config.toml
d_model = 256
head_dim = 128
activation = "tanh_gelu"
positions = "learned"
bias = "all"
init_std_o = 0.00259
optimizer = "ademamix"
grad_clip = 1.0
warmup_steps = 355
schedule = "wsd"
decay_fraction = 0.801
steps = 7425
dataset = "wikipedia_en"
Each number is 200 + 20 x the weight over the matrix's rms, rounded and kept within 0 to 999. Layers, rows and columns count from 0.

# layer 6 attention output, 256x256, rms 0.0377, rows 0-10, columns 0-127
221,201,204,200,188,224,199,211,202,248,189,182,216,202,203,178,205,184,204,205,200,176,208,210,234,216,213,245,212,204,202,162,216,187,195,218,194,197,201,213,232,176,195,169,197,174,208,210,209,212,216,199,189,158,211,212,171,218,198,181,164,228,199,211,208,199,253,195,194,230,223,186,214,204,245,209,188,182,194,237,191,175,206,185,201,182,168,167,212,193,205,174,207,204,202,194,215,228,204,198,197,207,189,202,198,215,180,167,211,210,165,208,234,223,182,215,176,157,165,210,199,200,218,209,177,194,192,202
187,206,225,219,202,207,179,187,177,207,193,205,219,201,197,239,194,181,167,235,195,194,222,210,177,216,189,186,192,195,231,202,203,200,193,199,226,223,166,197,210,211,220,204,184,195,192,211,208,200,185,214,170,206,197,203,223,200,211,194,258,202,231,220,194,244,187,214,198,202,200,200,217,204,179,197,227,210,209,197,185,217,178,199,188,201,174,212,175,189,180,204,197,173,213,159,240,216,210,216,206,215,213,192,197,213,224,214,190,196,185,185,205,205,176,221,200,198,226,181,195,218,196,207,195,204,209,191
205,198,163,195,191,190,208,194,185,207,214,169,211,191,174,205,218,204,236,186,218,228,171,154,230,181,197,192,197,192,225,201,231,216,183,197,212,168,230,220,204,213,179,184,191,208,187,207,204,183,222,166,205,176,211,198,168,228,191,190,209,195,163,183,205,180,208,200,223,232,222,199,235,206,223,242,199,179,189,219,195,204,205,189,167,199,168,202,217,198,201,183,193,189,162,248,178,226,206,175,209,221,202,208,211,229,157,202,198,198,219,172,224,154,211,206,193,203,212,220,190,167,214,169,190,182,188,183
210,227,227,190,184,199,177,221,201,183,195,216,221,202,200,169,192,209,203,235,199,165,228,228,204,181,220,189,195,243,175,158,200,225,195,160,216,217,190,216,179,173,216,169,190,198,200,198,164,208,180,198,213,226,177,225,210,191,157,188,203,206,181,199,202,193,190,167,191,173,219,213,193,229,205,200,193,179,200,190,228,161,222,190,187,202,185,169,218,202,251,201,227,195,201,190,205,166,235,240,198,197,204,186,197,221,186,176,186,178,171,225,214,277,215,185,218,169,179,183,226,199,214,184,179,225,196,225
205,211,203,234,216,236,127,161,174,209,205,230,177,201,171,209,205,192,194,273,176,183,186,219,181,210,213,196,224,210,224,199,202,198,176,174,221,236,193,173,169,236,197,187,181,211,210,236,177,199,177,211,194,251,200,212,221,187,144,203,191,235,219,235,193,187,201,214,161,191,217,187,196,247,211,209,206,224,219,187,185,208,211,242,180,196,173,198,172,192,211,212,206,220,227,163,211,189,212,220,160,202,234,180,223,229,206,202,204,229,194,204,216,225,211,159,208,209,167,194,219,220,184,192,162,216,195,205
188,195,215,214,195,202,195,193,224,201,205,237,200,221,230,193,223,208,192,188,217,210,199,224,219,212,184,173,188,215,186,174,195,178,221,164,176,197,220,210,184,197,207,224,196,231,197,184,189,209,213,168,225,220,221,245,210,214,174,158,184,216,208,185,183,190,210,214,203,191,176,190,158,186,190,196,222,218,195,189,209,174,215,214,213,197,230,164,174,241,244,202,183,198,195,198,190,187,196,190,172,174,237,182,208,178,254,184,192,187,192,192,169,220,192,186,196,214,200,203,217,158,188,230,201,196,176,203
208,206,193,174,216,201,203,178,197,194,211,192,224,188,180,171,193,201,198,189,175,189,194,198,204,189,210,203,201,203,198,229,223,209,186,188,187,204,213,186,213,203,165,212,231,231,211,196,198,201,186,206,218,198,219,200,211,175,193,202,190,199,193,196,201,227,197,209,210,209,201,211,194,205,214,213,193,216,152,208,203,198,172,187,197,188,203,205,212,204,191,220,215,197,189,175,190,199,181,206,198,177,217,148,200,185,222,172,203,185,188,211,185,158,229,212,200,209,175,194,228,210,222,225,219,194,222,215
231,197,187,173,206,217,179,197,177,205,211,214,190,230,201,174,199,200,202,181,173,212,220,204,179,206,188,160,191,185,208,186,202,186,238,168,188,210,195,171,227,182,193,186,179,199,205,215,232,197,208,200,239,165,221,158,215,192,188,216,206,237,179,185,209,229,217,201,185,206,192,187,198,187,158,208,190,232,197,208,215,170,180,223,220,232,252,186,173,233,201,185,179,207,202,166,195,165,186,186,180,184,223,187,189,174,174,181,225,236,187,188,207,201,199,234,189,204,195,186,222,222,214,216,217,224,212,225
198,195,217,226,174,196,181,237,196,207,214,190,212,201,201,200,181,213,226,198,176,209,179,216,218,205,215,199,230,194,186,218,181,233,195,197,191,182,192,227,224,199,164,189,233,240,207,218,198,215,206,193,197,206,214,253,200,235,185,224,191,127,238,194,178,211,171,206,211,151,195,175,167,186,187,215,204,179,181,201,216,248,217,125,181,169,168,205,210,151,189,217,245,232,197,158,181,211,197,224,245,201,178,207,231,232,205,173,186,162,188,179,204,226,247,206,221,189,237,162,190,229,191,199,211,236,249,134
204,199,177,190,193,196,203,211,191,200,197,198,202,208,208,219,180,200,191,177,203,218,217,206,169,197,227,216,188,179,203,196,177,211,200,208,220,219,198,184,211,170,189,196,197,207,213,204,202,208,180,187,200,212,221,202,173,199,203,193,192,175,180,169,191,207,186,212,211,195,199,222,193,201,175,213,211,191,183,196,209,204,214,196,211,193,188,206,215,200,198,207,186,191,181,185,197,219,216,201,210,214,228,185,194,207,180,224,190,201,173,211,198,200,222,213,203,221,196,193,193,173,211,193,209,192,208,186
201,205,207,206,222,200,217,187,182,212,199,207,196,192,211,158,221,175,189,211,191,174,214,204,188,214,236,182,189,198,172,239,185,222,180,237,188,207,214,189,207,223,199,217,214,195,203,206,208,198,213,224,209,197,215,218,215,185,206,229,211,215,231,209,201,224,227,218,209,183,200,164,210,193,219,185,202,204,179,201,213,200,198,202,213,199,170,183,179,208,190,194,228,204,222,193,226,199,177,213,195,200,214,218,181,184,202,199,215,183,217,223,200,179,195,186,229,202,187,205,226,237,217,208,210,210,197,208